Each number is 500 + 25 x the weight over its row's rms, rounded and kept within 0 to 999. Layers, rows and columns count from 0. Numbers have three digits each. The size before them is the row's rms in percent of the matrix's.

# up: layer 10 MLP up, 256x96, rms 0.14, rows 142-187, columns 0-95
# down: layer 10 MLP down (transposed), 256x96, rms 0.137, rows 142-187, columns 0-95
# gate: layer 10 MLP gate, 256x96, rms 0.152, rows 143-188, columns 0-95
up142 094:499496489478471535494470490528508497526466500488498490502432511512486469449511540514512488487465529496519519432505539470507480508480514477477512546473557506540515491518465487491489528496471495506508478450508506526491542521510455519521530509492493506499457476464537485492512493490461530510
down142 094:506566478506515478493465541495512487485522510496517507478453493476474533501527523504539466520514523497471491528486522517532493484514500493456484559464488457497529481512482496543476509503477545523529489475485501484490500482453490493483524475514521506497496473510550497475553433488521488486
gate143 111:524500497531469467496548538490521507493470479481497488510475509451504523448523485473517541459513471482504512491514509507535506509499552552551490519483537483523449511465465498515514491478542530508500494481463540483523511495497509497478515501458521491512507438481456503504503531501478502512
up143 099:500507507458481493500513492485499525487526500439491504465467488527477528533507453494491498482478476474543497555479493491522497508516508473455515546538561499472485522537508504478492481546486482483462490506510473522510534517481522561498460496489522523527477509504496524486534482507542514465
down143 103:515456472510492500514492491453542514506511513461533526552495495516513498496470495470478492480527468525514461557528524474523474473541519484478557529490511531471546477526550514489502506525496547456486492512491504520487486518484536465513506525471521487500525515490504521514530529471475516510
gate144 112:477522433481454508531459518488521511529488496513510489508495487504507486530464500533516470511538496474516467534471495470541494525513521481520497510494483471522462467526523488505494503447483492515500477516454514485526479532465560479521505464471494489484556484491537480521551509509486511516
up144 102:491496499479539484498470475524520498482472493473547496519502529536538502473479483444508507547503517501515535510494487498519498503486504467481468490470502430505508492474522456458490499521548517518524494534543490474496513504537502505470470503497531487507531554546506543487537476503474471497
down144 098:507527471505481531509508505463494515506486532523489478512514458494510492493453495527512461478536522497489479544483484540499471490552516509525524506528446487498457481536535488531518478504491484452488482510490498504495501512423536503546482501468517527509556483486499513536532510529502525486
gate145 109:539516516503488509476516498510514490547515511488457475470476469499540500536479508526506503529493513446555489484513506490483501485485475513498505534492486537480465476469527500489515504468467471543541536459526519545535519472514497514459512498459506497506474512503495534511501438476479508550
up145 092:489481460476543518551524500499545502517505485485481454485488533555492485485491515531501467473523539502483509520476492440484468490492521490509478488478474465543506510482484485481509495506489479479504428521487485498565501539477459511524523522490482500504480550519475514509501499518497470526
down145 100:497503488472526522507505504519508502494508527497451532494569503517513461479519505484485490466474490462513491466528445484463513492467546490482532517501485524510465494508493493522505533472509504557515465480521504513539500478483527519461479534528471466544482483536485501524491546465513517466
gate146 101:518489508500520547450477476511492465535469462519470500495482496466473511544450438497454476523513511478513490507499489478509495541489519502543496463492494471449510482481540530530484500470462521529519514494495490558535491509483511506479471458478509504482551493497516493511466508503501512493
up146 099:509536492534464536460515498541508510478498505488527513524529500542530432449499481529483520518518471477482496518581498510499489456529505484480520474518506466497487517473526493493501451523527479511486473499478517481475479445516500462517495501484512509493499484503497529517522478525468482542
down146 099:503488514433472466527498482487519515502492527488501526475510503504476517494539486511502532514454497456489506560513529524497484460497505476469468487514523545522513494499518494492517477493552475483475460560495490519527498492477468497498453528503514492495505515482464568520538486541492479490
gate147 106:485500530522514510458496519478539503488543490514472467482499467493524537418540501485499500491524503452535475490515504499512519517525525503501470527520533456518464512446508493465501528484475488525472492515476539503497563483482504489524503508511495476519474517511521488496523449485537503532
up147 103:466470475525543536491499468475494486469522480524479496483495488466529485503511526493471432503471484501478521498509536490502502520511499492468533497548500517520474501498561494476515568470514536481529503489464528489481487480491482520558514504479503470509451522503510474536515469510532479506
down147 101:494473529518497528504487511490466511481519516503474503497494513478487501512514513474485485494434517489466488494528511478475587494460472495529535466545494490491484468516496451524558526434482510549529508491500477500480516536497465505526489503499482497524517518503505473520453472487515504479
gate148 125:470529503492509542539519463466494540531470536468513492489491462503485531529484489564473511478559486521524488492515486459512502513500514482526491523479512467481456511496520537484561530484498503527511517488468516487519531481496544527475491507513530494502511487454495504496492520512511541551
up148 098:467470481497477478529502501514507497448494495507528504479475512511488483457521469464509493522463503437506513533496541522475531493472472516455531510502539466504514531507489483509477494490541497479507502499561491482544458533521486476554542490465495511520479488513471539479502501502498462473
down148 093:500483540480536554519526485524502511518513519475512494506515459483465502539441509549486497499552505542493544482505432461522484510493514451524482522487486522507467524500530513466545549505504497532511512518479507492479487458493485499484483518512504474515492494488497513502531524531510525533
gate149 100:514508508492488465500551450524476468452488466522487515505509510509515501536518520534494506500509561498505487528501483493532499475476525516521519553465519452478475495503468503503481497490477502542538497493503495503561508517495537507464461461527497462535510505481471508499519478448474489465
up149 094:508535534478482540448475527520445478475486494508506492484479476504451485506508471527522490512488512512501515506511492507490491516506544483520485566489489496458509525457479508545512466529460474483526509509477502547539451508472517482505516489497544494512538512480456507513532519514510473470
down149 098:534486516527476534511508508489540509464522504506491458530499496474502523444483446535448466512551510519477460497504507504549463492497503508474507522539476503501523539551504528493506509521521464466506470534487454487508488482525505465522510478453517499484490503476501503499521506462493466482
gate150 113:490509457492501523505494513466509518529539496518517490483488500484541512497525493506530501501501474525523477524522517463511516517464521530549472518529563468518486480474452525481475484459532520587481519517503525511495523513498509508445478482505506509505501505499528483512521503454481558509
up150 099:528460518517492500468449500494471475526479463530541460515512470555469497513490492515541496497512483512503501487474468486509535517524501534507515490541481479499493462451492490504446494497524509500474506556493502511534482477471538479491534522485445547471502550492512484490507493511514508473
down150 105:507481524538515480479508516490534509485491504482503442502504526503513497479474489503514520522517509469479490452525476509502460473545504481475540506481496503505499528509520487483588505522449464526531497452473478485499432484513497471529510480498517481480500487499505502520457471515531447489
gate151 095:512488468484508499485496506490498540532482507494468470526506506513514498517496493513488511457534463534491529492516511461468487456490541469499502526472511535485515483479504505486517521453441529524520496471433515486472474496538544509549528485454496554491489503513488550500507491483509490535
up151 092:468514495459487484499521500496531521473508489520472469486513520535512524459552482499497573544493521514479465517511501511510519538532484489508544462453483514467443518510512503510490526486502522524494462507484496466525496490504493516521500553481513500486481470521530503481518505542542506448
down151 097:490499475472466473525517504507490475442459512484511508485511481512517516483492515497477519492479533540469433486497452513483472529490510513485508496463486511460511473516511542470455499503465536496536508421489520511479500472463505498495518493457501489516520472526497460517521476493549499494
gate152 100:480512482471567486468457554492517503513503540495506512502534515498503519472493485516499475509474526465495530542497474530475476484493494499529463503467484489486491505505484486481489502454529514554506560493501506480476536526483500477485475481533490452493488518522508564485506440492507506530
up152 104:466515535498525473459539453508514521452526502471507468465539445523485470492506489487480497456522527510498482544474507508450515489473507502482512523475506498517473488470501507480526474493576513505507519494508495494475512557485509512476506518517505464525521487465542488529489514506492480459
down152 108:527503512462481482510535507480477508534509490511475504515543517550488484499535526520473468488489513492509467497494463514509469472493529511511537507468470483521514474512484485581444491492492503547520485454504508502519510489472519536474465542516504517558499494504512509455523499490519543528
gate153 088:521531515506511493526491503548536551483492497457525491494533476518516472500490520474503454469547471497527500506517484475511496498477510555500492490540486484520462495484481493458512524493497535481490489516489514514516534513494488529426517482505535506507487519499504482484506498402473505477
up153 098:504525464501518492481504536506494481465518491465502489520486463534520528467530520497535446513482489504464515498518487508556517520491473546512482466538480454486473496503513472495488478509519511464484500512518514461522515499486507519496519514559529527462449506486464487491539526495444534475
down153 096:477532521524476541473465517491478501535511470515517553529458477486492491488493493533520546489506471550495469505523523478510455490544477487485489512521478524510565531517520497460458521520508507514463498515479488489510473485519530486560497504536486509520480511528501481502495493557501497528
gate154 107:482510498522534454539513525505475518500471538482521478540544501511510514563507499483457504499521481472518511487486484475509478494499544500522498491468516442478460543497530527530510499527537486497489510487494509493470482549528518521531527498447494480558508524495476530468494513485485472521
up154 101:492529498543517498500514460542507500505487534551531510484458510516504480471554513485466507496491522494540505524486479507522480495494551493519517489486476510514481487468504524491540488522548472503470523475543506469459539494484489483530519514452519458522557460526513517505500476509471526508
down154 095:513500500462528511477491504484529523459499481476546546509536525470486556506477494520476486479517486456518528514510519499492518482569488506491465496536574493503504499501501506499487511477503508504477499544474489491523524482513506496491506456521474512453448487475497490507508474447517452474
gate155 099:547498492475529527510523459475509544490523488546451521466490490507532506518521542510481514500520487519519502488502509546459493489478490542476468529471484514538467460473487541518500496541524502499534490480487513507501481495492531537491475509488509499493497539472481505458559466524467505540
up155 094:496517492508494497511449477452468497496520477482511473552540494542458502475533456514515526532488521519519532483493527438486478527522487498477461500547531538504480501504492517488526490489490525486481470526459460528517497473531473501496559504487461516497510515471520511490499487501495485545
down155 092:447517472447472510475526469502489474476498498517470506506470491491547477486506527524478474477461524484494501469525531492492441493481496523515535494530511507524509471457484506512507491497519509464516514507468525525559511550519476565449476511517534491510499524485503472481479495510530490510
gate156 124:522512484487481439501510523484503560558495495507503474494518494492487485460515491498504444472556508479522452543471517454481491505502509504473513510483488509485448507485483498508556510492498473501500482488484506515524506546517544486536507494481541522522562491456500488498521505476504505528
up156 107:464532495500495520470497495501518482493477519481493523494463488509473472491526488500505501512433519516490507447511514514493490438464504488520506472461512499495524514468501504548491474469503550501523500492540474470492473477477473495454469519501498426527463496527452517489509511538511465522
down156 093:502502511487476479509486479485482522527500490489490493504507506517496492482512505498516471460567479508514460561474500469497532519550505517450489497527488523480458481516512479471549523536494450509472479498470482502518492531480526471552524511507570516493550506500529478519514529481514492522
gate157 091:489519462469484505544548553467532520500553531478472512451516501498536490491503468490500544501487507451512485546496486486483518519545518473504497500516497509490489514518504490475494498497503540498492540503468549478484509525528509525483523463466454476523524481542503523538539513511484519500
up157 097:535483537491486509464461486496463546466530580501548538504519496508471529458479525532492528507475454475548482498475496509524472527504486497488505465497482520496524474529522476502479515507478509512523483479456467485507500475516449508487499525491505499504538493509501490510458539477486508483
down157 101:509475504547511511497551496536553474517485446498467489498491472519494516570507498494525495464480538501492529481503458485451497490497522497510543500469474518527511491452500550526518509501503477545488497500555507477478482494515533519513498487493502458491450491483493491528522506490493530465
gate158 109:521506460560561507516542510472465477492548505457456490521498497501488513512515495506496501517504497519508505513522478539531476498532454537544490479489555500507513499470481499450518500505482525522552502474480514476477550471525523517512481482497515486509465511498512490460468457491509512500
up158 098:501498471435485471525511536474541533471522495520503528515527470517480508465518520475520473524536543509556477535483476499513522496512510464512549494511498524480472482498515517460506513513526513487520533511492518523562501509504536521525473489463520486503506477486520501447519494485539483537
down158 101:486463452471523516488499495471487506490568466530481503495504467528500482459500497517516499460517520553535487491512506537483484504513540507528516470529467451470489536499480548547486503507490520558500516534498532498461523458489502524482467490550476522495476509508500493513503504497505510520
gate159 110:499491491515479491540528497507487480507503495477535476496479466483478541495474493500496475489484482480503431542509515502536455506473461516488522475498486533472477478525483454491526468457515538514459499519523532467470543506514532516496490501523528521475470487470497539491508472476528547546
up159 105:468469477539468524501496509526539503524561474529500466518524486475491518547523541475433515492517489500512475491536525486494497523455535488453493519507478485513547505533520495515481481529503494506536493446506522495504511532485464512487542465509526506532521509504489524500521510506538484525
down159 107:465517507484512487534529523504486504509498518521512530500508512517530501519478444485522474515505500494465482474454508520472475516478466536494537515486483515511543485538487513540438496473472536493503513488503534498493500447536550475510523503522476493526520446514503493499559494536528517535
gate160 104:528493495509518520502524495468469456472513490509521468520474483511493509517550466540530482480519521510470513519513498540491550525533498517506440511482493489529516496468474494527465489454513464476489490513529482511540504531514549467480505492506560473531499543480539507495491509468503536501
up160 113:502499494497471515502494450507518514511476541505452497463531535513525529468511494489460522500513513525525511483510441520514486516483490527502534481525486529524487501515550500555482515490475527523511518473500506532502526493501498510526493525466480511494542493512436533533485506583510518524
down160 103:502517495529547478515542520480487486492518450495540485516482500512490499529510486515529486491530512519496490546500548512509612514495521504492456506491518476495513476457460514521504502478536479430503509499521508494521494521501491476472502475504508465522488518500513508478524482447512511497
gate161 106:506529461506499511535508522468503522503491526516540470503495506499509486519549482547467453520487544478498501468473496468509486501467486541538488489555501506563508454459499517492522495501498513525556474510481460535549513492467525479484528498483502507500488539498500483527461514480517507496
up161 115:509484517497479496506491562509497484505528510449482476488509452499530522491452495495500518466551496580502481509524542513458518492501524468504532539496493445496501521521503478522491513508460487460503513493459504465496481532512521497504471530503498465488493499508445528519526490506484524465
down161 104:493499479524486517497504471479470503523558490470523506472485501503494486507490477485451509539462515473495481482510466511488518531481476514499577531505475505494485489515515545462503479524495464501523482504501464531514466444513433436482512505467496477479494543490478514497483498504534496492
gate162 101:502448497531481525485502537496499518512513506516539571545464449508488519509494518525504462501474475508474501482518526459517507545529527471501489506461501499477489510463475492504502493482494559542488479494487486486523530506437479502497475505510489465522458490493520452492464491495473471490
up162 103:517514457505515487524494466520521480519512530511446495517539514513509478474491485550463521464529520530482514478500480545455482491514516492487485468499529487516507491506507535476487522496517473505463508486522519482506452476517511481467505493528490514487564516487441563558504489533510505504
down162 098:487514506502505492492493477484537517527507555472507502475538518500530531469517510520522527455532494517489477510491466557523464455506524482499507511500484536522467492468562519505479483493506482518453471501509502493481505509527500499480505533491538528523535534468448535566492518487499527501
gate163 098:513528489494495487472517469496491489507531509509509472433519477518498517458509466506484481474558514481536519506518501516543503488474492520517497515527486494510479515460482486513488483453545478526490436514537477575460504489491520492513522486505518484530465541504499531474526471478504537504
up163 103:487497473504530515530526480493465522473529507460508471532511537497476524543505479457491464479474482472508462475448492503462531490467500493573500513510520466494516532551463505523488468499523497488513462469499520474552489485467519479490504500484550495497521497524486515498516510490513470530
down163 101:504500526545527535446492504489502552507500503492521483514539557488474476560501566511506469501498502475519489466502472484501489511493469508499503476489487500501496470517483501467442494514501546484563491537535488486516484498511517470510498479480487518512499460546503436484510525508505494499
gate164 091:519526516491457506459450496496491465514554526493502522451507499487455499500511502453511497542548548492498525490569509453502483498511514505523493491461476541496470477510507491533472516480525514532534534492465508468492480513510488518526504464481517506519515512478474504474465523525518499475
up164 096:491492489497473515489512461476506531475473539475481501498483508478509481499548535502450531507454467527486481491447459499487500543467503485520521448484519521535507496559530495492485462518517460515482464559468495474473509520497519502506554549525486495497498506531489498507490489491508499493
down164 101:517481512440496475534492477471512493558534483519516509497495488505475451478489548531495533525495483482477473471513458497511479528533463516517541466473487468495486504504493536507552486523526495534471515457507493498473507523535534556507531479498479518537487498489531529518504518482486483500
gate165 095:444473483505508488557498506484514538503534492505478450502481525484514499484509494540489505492485490452483494459492434496496498546516539510519499490460506510521499479462491522508496494480487509499548520465510536458527534471529508477461516463485512505505490457529503538444480479504509516485
up165 091:482525473497485501491482497500511498487539494486489539516524481484502458548554490544485471500470475498506557488500491531525525513472442500491471489487510493500516491484445485488502500490511524516476488489517510493487481485505495475519550489438511496556495525484499557499513490424523526486
down165 092:484522505534535499501497492482509521511454516466472493500535526478520494481437464507476484524527536484513495515510487521535507502520530538478532519508493537470537498532492468504488546538502523470465488514478504524509493538470496499528508542578479465487536518510518483508510465497493463524
gate166 100:501497489507484487498494550492513511496547462492479515510516463534528494499473509502503492487514505503507491485498474538551479495564501544480492530512488442529550500446510504467515502493499499493514446513434515482512482494525544502502458500485532477475507538511444501483512508519463493516
up166 100:494526538478489493498496498525564518514513491497529497500518491467463472511529501508448453455533474510481484546499504511548493505452547521490494493501477523495437487526475457469498495471520509507515515507496482487499557511484486472510514490501474541481489507497557518473513521514462494471
down166 101:498551526462531461500512494504490492517453499501522485490488480558502503504485498481512530501465498483520499525499480551556530506523490543516528516539519496567485496515506536474549505526486478528517506514444500475506502482498507490492484494532489474453491502486550497502518495472472448510
gate167 110:509579484485471504490529518509475504544507474499521497480491518484483485496508482534527498433544508514509483518513511465536460493513479521503471492525526495504452504506516482496516536495532479517496468535504525497516504555454508489537452520480527519491556485489539495491537526485509513504
up167 098:555479476485522488456506539501481520488469519511514523511470488459482500523493479498483491549498519472514519539509482486474499504461477546532469485524466454474494503488512496526505526479536512480483517531540486478506555493520531532526479483533510525464506499520509512524500483501422504476
down167 099:523470519512524496513482508505481515457475543501458509478481526521513488500462496468472511492478479504470450447485444505530496472517516549513512515512497484503521500466511474553469520502512501566458509485506485530467514439485527494495497503513458524524498526492529531512467487507503499474
gate168 094:533481514511516510484466524568460528517503479501450491484500504475540533521463481473462524525491494494488490548510463471525502513508509496522513557486437528453509483443458476483514529477526505504524511508486503527484500529507539534515483514519490519503493494517503509533498489488515538518
up168 094:539497509503504485449510507503475496489466474515513438484452535503489543520503505500524468492508529485478475502509512501490475496525515449529534552501510458506518511457484516522528500455500490465491483544499526504493521499526486447495503481522527457504488491507520463513509503463467566507
down168 098:509475518538442495484497502510520513501462489524500530517497563497506465503482477489473513513498506476467509471510512501495493478466485504531486523512464529515536499492474451482506496522504499593482498519499495503452537499496570486530492492465468504536499514459502482514466490534500527488
gate169 105:484519476525503488469481511533536485506539518483482485478472483489523509532539502496480495496495517494516497475493493510517433498484502501504548496507497527511486486502514531573593486511456507484535495475479481506473500525515529502510471464482520481494479479491492528567445503489514494502
up169 097:508507518501500490463530518479501481489485504489556477529533519509492501472445478510486532500528489502499506515458497492501501525534521544491497462508527542526502534540512481484530479495426468479495466459494491482500471526457513466533489475506548504520521476537495467501461514543502477498
down169 100:500510484483506504518476473482487502512479461523505499504492501528519482466492507550507496501520491480499553515485455501491564528518538509505463485500488487528474515483489470481437521451563472562459498501473498510522523468534470542486509517490493516505465515481470483510537490471510516520
gate170 111:485513494525460515495490482484526496523554468525480450496456464534484505471529498502477455495508529483500480524513528509523502534524512519496508492532489491490476495451508542524568515507508486535492504475521495492487512499462505540482527515458505509542504501490537524429506496478528537513
up170 103:503537510518509544519489475490497515514509448503487515493504479524466556477562498524483491458512499516494527488463459532503498491527454506495524497488479443484498498466466515547505474480490520512495526493531471557460507505506501529506504501454466522497481503495507477483555497493480457527
down170 097:527499479546463505479494482517506500515482534563439510498530507514493516503502482511525502501480495548504510512518459478516551508526474498471509501507529484522417512479462505470528512518513522516496460480491472517527505490487551553515508537500482488470520473497496498516457484519490528481
gate171 112:495531525490518473535513542521492486482521518508521472493531502495503525465507459527508560459476495496535484484520571421512490504502461475478478532510548478481516526483496503496508497491502563500495477531478525502492512517500514496452488466480517492512481521487451501510506542503510503489
up171 101:470512465504467542510458474518465499517488447522506452494467474481482503547477497520517479521527492490499525517491503522504502525519540514504514502494447499476447493505476477536500496493470492484505557516498501495483513499482521488547495504514459484498496438513547489551539531489523473497
down171 096:444526499487535475496485545486532510477454523490518516506549504510510491470473509505491503501495522486486528493472527490534467483513469504502467520481489498517543514524489511518491512524521511558540492544481498485467456496490502487470523486513483484471452488492490569547519509515526442501
gate172 085:493496492509498506521480470488497527503512539500477510483523545509482507463477514497469561512465482497516504488480466477466461515507524467491525484527485542505458534543546518531476452530456516506471501511512504495512511484515472531536493532479509533491546471519476503503518503565518489536
up172 090:498533474536502521494517475542472486514465501504523530540517477477561492500575498469482521527490539474453498511494503468541489497499488495531510518490542478484496482509488499470500498500456512510482463534495505448557541469475488497523473507536504521524490497512516530524498491520529522501
down172 087:561483456519520516528509509460503543514513480495520507516546513522536542539508495475538510545490508508455529481507477505516507509509480504520530519575512472494484462476484497473510527506490478464476509478501454504520528506484515531467548521485535500484467478526520509491500501493540485491
gate173 091:485495521490504503509495474516536497493485543525454460453520512503482506501533488493482466473535537517500493518486502509562461516499506511501510485504497503485517456525520467492503468500509500514523459489545445491471500539470514570502525487498521517459514462435517514477481524521474488495
up173 094:505474492547497487524535504480526455510510520523506515512478494499479494500525496505476452475545461489476522558516527462546476486532511474486503504507456525506501489461472532479533491482482521476521518487540488514499498530493460486494487483458528504512526520462556462474491497490485552478
down173 094:519484492538498504497516463516464510481483491489512533512532489475511471520493495493500513513493502487503552473520532539495570502529454518503496491492446529506461538527470478501451433519470511474476509489537491477478518485511550472475491506488511521551481511500495487511523541469475512497
gate174 089:499501511512441478525494465498470485521472472471485519505487513492433485476503463477502519500495465518500526519491514499497456497525509480487505481489487499460497458514522493493531547434498522501517463501517438524501463528461505525460528548485484470513506509501496488522479466536481525528
up174 092:485514511499548496533479476457531535512487521458521514501526497542509473518454508502464494529494525474525488506521507496480526492492472497480509464515487511454511526496554511493489481495510516451467459525463538531472511544499536480538495518472446471507476492522502536478519523478497529519
down174 097:491506469474537516471483521486531501480505520573513506498537489511519506508499512500515515449522489435512482464509525482516419493504509525528499497481516514495532548464486474525531482514497486465488504505537534469488527469486482516506477495533489532460481486473480473508468508456510510496
gate175 093:536462494536466446519536497509530501486536483479503505531463507532545541472529478530481514462491515496526508459513486514520482478521527519488484480490509450525538494485484497466496491482458557519479485509488505511481554476462471504485512519549505448506502470518507494518488473506501496498
up175 099:517505443527524504516490492539475502514465544496503499525523496510522512503523498516486462508435476479540450467531511466467500521523524487549506455489519512565542529518505479502479474477483487486479531509477495551474501484481487504474479515480486490525510478489510479486487488519459542494
down175 097:517553492471498465510458483518499552501498507509480502472505492511511455536499484469522520503488454494474509502512521496512460463493518486469513512475504488479482495497505483487547524492524473503496488426522456515508537513508499487534471447437476501490534499547468491500506539535528493502
gate176 089:520500496486534491567502501466508557519506492506482486497526530516510508514523484508520486537508536508519464518484498476480480537461524491528496476506518518512466463505513489498507501454481478492551516521546505534541524504536472542496498460447498485479497530528506482495500465488554546505
up176 106:565490483508504484502517472513496518522460511465483508480506534533524481483516487472526485509510485516524514480511507493484529519498476503515493490533510523536467489507507480472507473492521505518480489533513484531507520518523514488453482515436592469538525526562474500482513527531529473489
down176 101:505487534508483519543467538508464479494488512496454481489508464476471504450502523482442475486497511515519492509491511495518555503503479508501494527495476526492527553499499498532505522532477516411493439510518502489484497517502490518498546510524463528479503486471494508533498482511457532497
gate177 093:480497508522475509551478488539519498497482497496471520496490518492557524464489516454502493462490503533482503473482473495509487518512523548543524546522472498493479530517559506531491490446497485527489518510514497440509501485500511494528449486490480464558507518482543510518520497521467526488
up177 097:499496476471469472467547516484510535523488529514507552504548522508472468507511562449457514522465501502487488455484502500468495514476483464496549480537505527491515549504526493524496502528458486510507467536455475495520501488500514522499495538483500524489498493505467505491477544535510508516
down177 095:491535502516480487541549469509534499466519505460477484460515500512523507467505495499495460469494473539512471464582506467492468493505508508478472515544498514499483483481477514508466475520505488500448493492488503426490493456512489470466483508461476501532504476481518519480484486473484491510
gate178 106:498493454493522516518480499518497514520552532457516503476488512521495519513473515453527506514517474499519495487511478522503500501502469529498459516483489421487528522509487498453514516492501526519499498508512495480484525531501534507492509484477551477459435529495498529518506451437461509538
up178 094:496477486472500495516444444529530494438448506504511497511484488519518438514464478479489500493493475491472513497476528529491525472512536488537488499470499479444524483499470510509532535463498497484482485528488511512515518500473498499570486480448517504543518508496484498474483486509539516507
down178 096:538503537573477500479521491500502501533472520499453481442495504496529471455494520523527504476488497482462489486508507503490522495439541466458532511526518538504501508495461511528514512484479497490503525458532475514497473494495500524493484504526527510515460488523451517454514541516517506509
gate179 094:494526509497484459459536500499468513519494516513541474471527516486497518502466539503533503496522530521492449500561503479488488523503562506473534554530516511457483526518480499518535491525521537522532443505483485524497473509451508515500496501445490522512499491508483487517490509470499473529
up179 098:534526524556542492464504521490488482524477475546547482485482508504505464520488501527523506502491492526533523513517526492494498511492505487477507543456560460541516520508514546540494500464552473487471446506504515485501466514503503514466487475487513531512510495501471483506486514453490510544
down179 099:532488531508514507490506510552495508538532467541544504464463505495495490511518490499493544537538482503497527498479511494431547517501505482482539485517476482502524540521431480490558526518499515506511521512531494497462488459482492511514505479486466524509530491506505463485489502446511502515
gate180 102:493503490503469509488526474531542478473509518477513511479469514474487498503528492516511481501511489499512500508473513519550487505499442553557502506479554501512514496547459546522505525417492504511522514509499499483471491478507528507471481453541499508460469509499540519513476486472505531521
up180 106:524486523477487449482473557535528492488543482502495461525478483519527516516492514533476492505520496494484486525507460509525515473485465500458502528493500568465510472493492529455485523487482491521520486459477513481486470486449513493481498493505533455520509458505520495455479516527539510467
down180 102:569491534481492499517512500496516489497465526502481534483472504524534451538498521485512491477524515488557517480508476521484528544530501474489478487507493513489446481477484545506465542496541506501440508494499524493484539499443505478471489501564498472476473492487496487496484521479509487504
gate181 087:429500510466509513527487489496453507478512495516541522486506473508532535486479487498536499502479452490472491542470518521490484476496523459515526474453508456504479495468468489533518486536439526518486503470491459516527504487517512497502459535488507523506487488479506487445470455508501501500
up181 097:497500461501504501494503495528523519510566476526551514541525478480507516472544480511500527539526496465494559506497535473493513503473512520476494521428489487536509489456476461495506538512534476498480492484500487463465490496500476498514479491497502498516574519485476510525503501457487496482
down181 097:500517532538530458464497482526478519498492491472478507513488511490539465440494475457485492496536528505481471523480479506481480508442512535474512476454420504486495517493521498518505473483495507485457492522461512488540469471490503519484485511473541503483521468469467474493492496491509536481
gate182 089:482503503477514502522486494484519485515477489489504485515478518502518504473537475527533521485544517472559522552466541505519504447524501518507472525445493466493468506487528511539464466467541543498499470505490526528514508483507467471466508434510522477488500475498478497499517492477520526539
up182 103:510521467475484525537520483526535537487522489532494478495475486525484519467493519538512540486477527453515489523488484526556507472441481494502524495462500498497490472537537412473488523512489536498502501497484495533496495491502493463504539490501455517454510467475495488537506513499490506503
down182 102:506485469453476493488481504489509470482479536519481489476528509456534504496459487477502511526491479543489465471503509491481533534526493433503504484521431502498464502451510525487507509509500478534501536459475472489490488479521542564490510523479539498500496507491493553531505495494509511481
gate183 099:465508510502507531494532511499483433471498554510498529480458516510509466513507500505437505504499502529462510532528544529499503489450503527551504498527513447527523459501518508522486488512482558491485494524492533521473482513484489527498489502515519527496491511488555545531533511509514487491
up183 097:522498468496480474514481502509538502526519503467527461501541509504486508496498496457551525531523501461529500538466470473503508507496512504470500521479519500527495482498475480487505513490474508488541490468497494490529461500483527491488491490496474460500503529571491436496444493413498494504
down183 092:480483539503494511495561487474460490501513533507493509507443487495518462516496498554454530482502475512441498483502511539470440528463487541509487486506525469539549514505506508524503468522501526511508494521484473527474518493506488486465492484518507499528502489471511521503518490573487480492
gate184 087:474498518505534503456520507523500507480463484491531492487462487441472535499446480493499526459507458469470485549505504491539476513482455486511461524476516502477505498530459508513491491497504504535506495481568505496471501550541528514499473452512474513525500508498520492524539506523500503473
up184 097:487551516521518438512449554469511487506503462485514484528520484531521503488505505544481494495461533473524521450481504530502499518505469508513481502509484537520535528474467511509498518518531541519513482454516509535545449495494492501498513467504515519482543539492495497493507485499478462464
down184 097:518455527488511541546503490472485459528504543496503507484473502475539439543544497540505475509501524477487480491494543511496552544471469489484511496503516490497518499537538445514497471509537471455473508511510490480478487520479499521506508492498549489516506524477516531525468493528481501484
gate185 104:550494441521482527513508505496492531506476468549511492509465517473453502496478466550498511456514456483558505524495487509505483490536494481491486483469514462459494526503513487547519451497525525523475497508488516463509501524514541488488496534512464523508485518517488490509503535495546516538
up185 099:482558483452528489487517504572484495484516520498459513514537509534529496527533528522494499531513490510517470464496453474499511476482505494508480527511506511530472458485510499494450497523504519494514497570525485499489498475491491532535484467461512454489508541500494511495527474480465465517
down185 103:490520512512535489493484482525511511475530501495514500460483466455488514489505506497511501500499534500525522483496537449523531537491478493540472542497531480503508539525476529483462529516521502539479493519496517484498497451532413476467533476508500499510473514487531468556507469520511481471
gate186 093:469540447514483492521525493498494515484492484514539474510482495530490514518477470479455490488554498487517492502561462483486513477485482525515477497502571474520501518499496513521512521496513532491510534500522550492466484519532501539512439470490511471496523520466480544483482498446491524502
up186 111:513534526458501520514516526512486532546493492504506442454462484507471534525529516503524502507471497501517526516460494492511499472520522498545513459493524478453526450521506483518462512514472477485519495525497494516470501517500534520465553487507498530498536447521485509442523511497531494492
down186 112:514448494521498496549484435506527495485457526495519546517499504492461481479463505458477517495518472496488453487516519524510494540512459470501445512541470517510481523500486510479528484457517474520499511506460493513528524504487472484516492505513497473524477488564530480531523504467483510493
gate187 088:539464493499502543509537527541495497503522506502454517489481501541459479521503537522498495522472501502473537505468560537516482525514497531548503458489493507509499505497568455502515498477539517490473485542462504475476536518475520505501477516492481500479485497520481528529536523513520465490
up187 090:517525507510505533478507484489456463548492468504538513498522486464524496481486511514516495436502497494472471545483466509540499501539504505507450510541513498480471526507457512493535498482484504504474469460503486523541456480533476471490487491548478488513446493542508495483527486504479472475
down187 093:498467495533528490524517504501488542475484524517471486515528517538469493520508495487469523514498524482532555477554569529505485510488470509485535513484522543492483525455520517476537482502470479496500512510458492546501486473519467504529519532492540492507509549512474497528507495484542463491
gate188 108:501512478535498524506502494500485519498541493513524487449479513466495505534483433532492491452508517483514507521507520507499457524450444483536502524444510482484485492463516526483538519530517493519529474476501489443516505552506487507525481512488496488494546543520512496537512505514532511526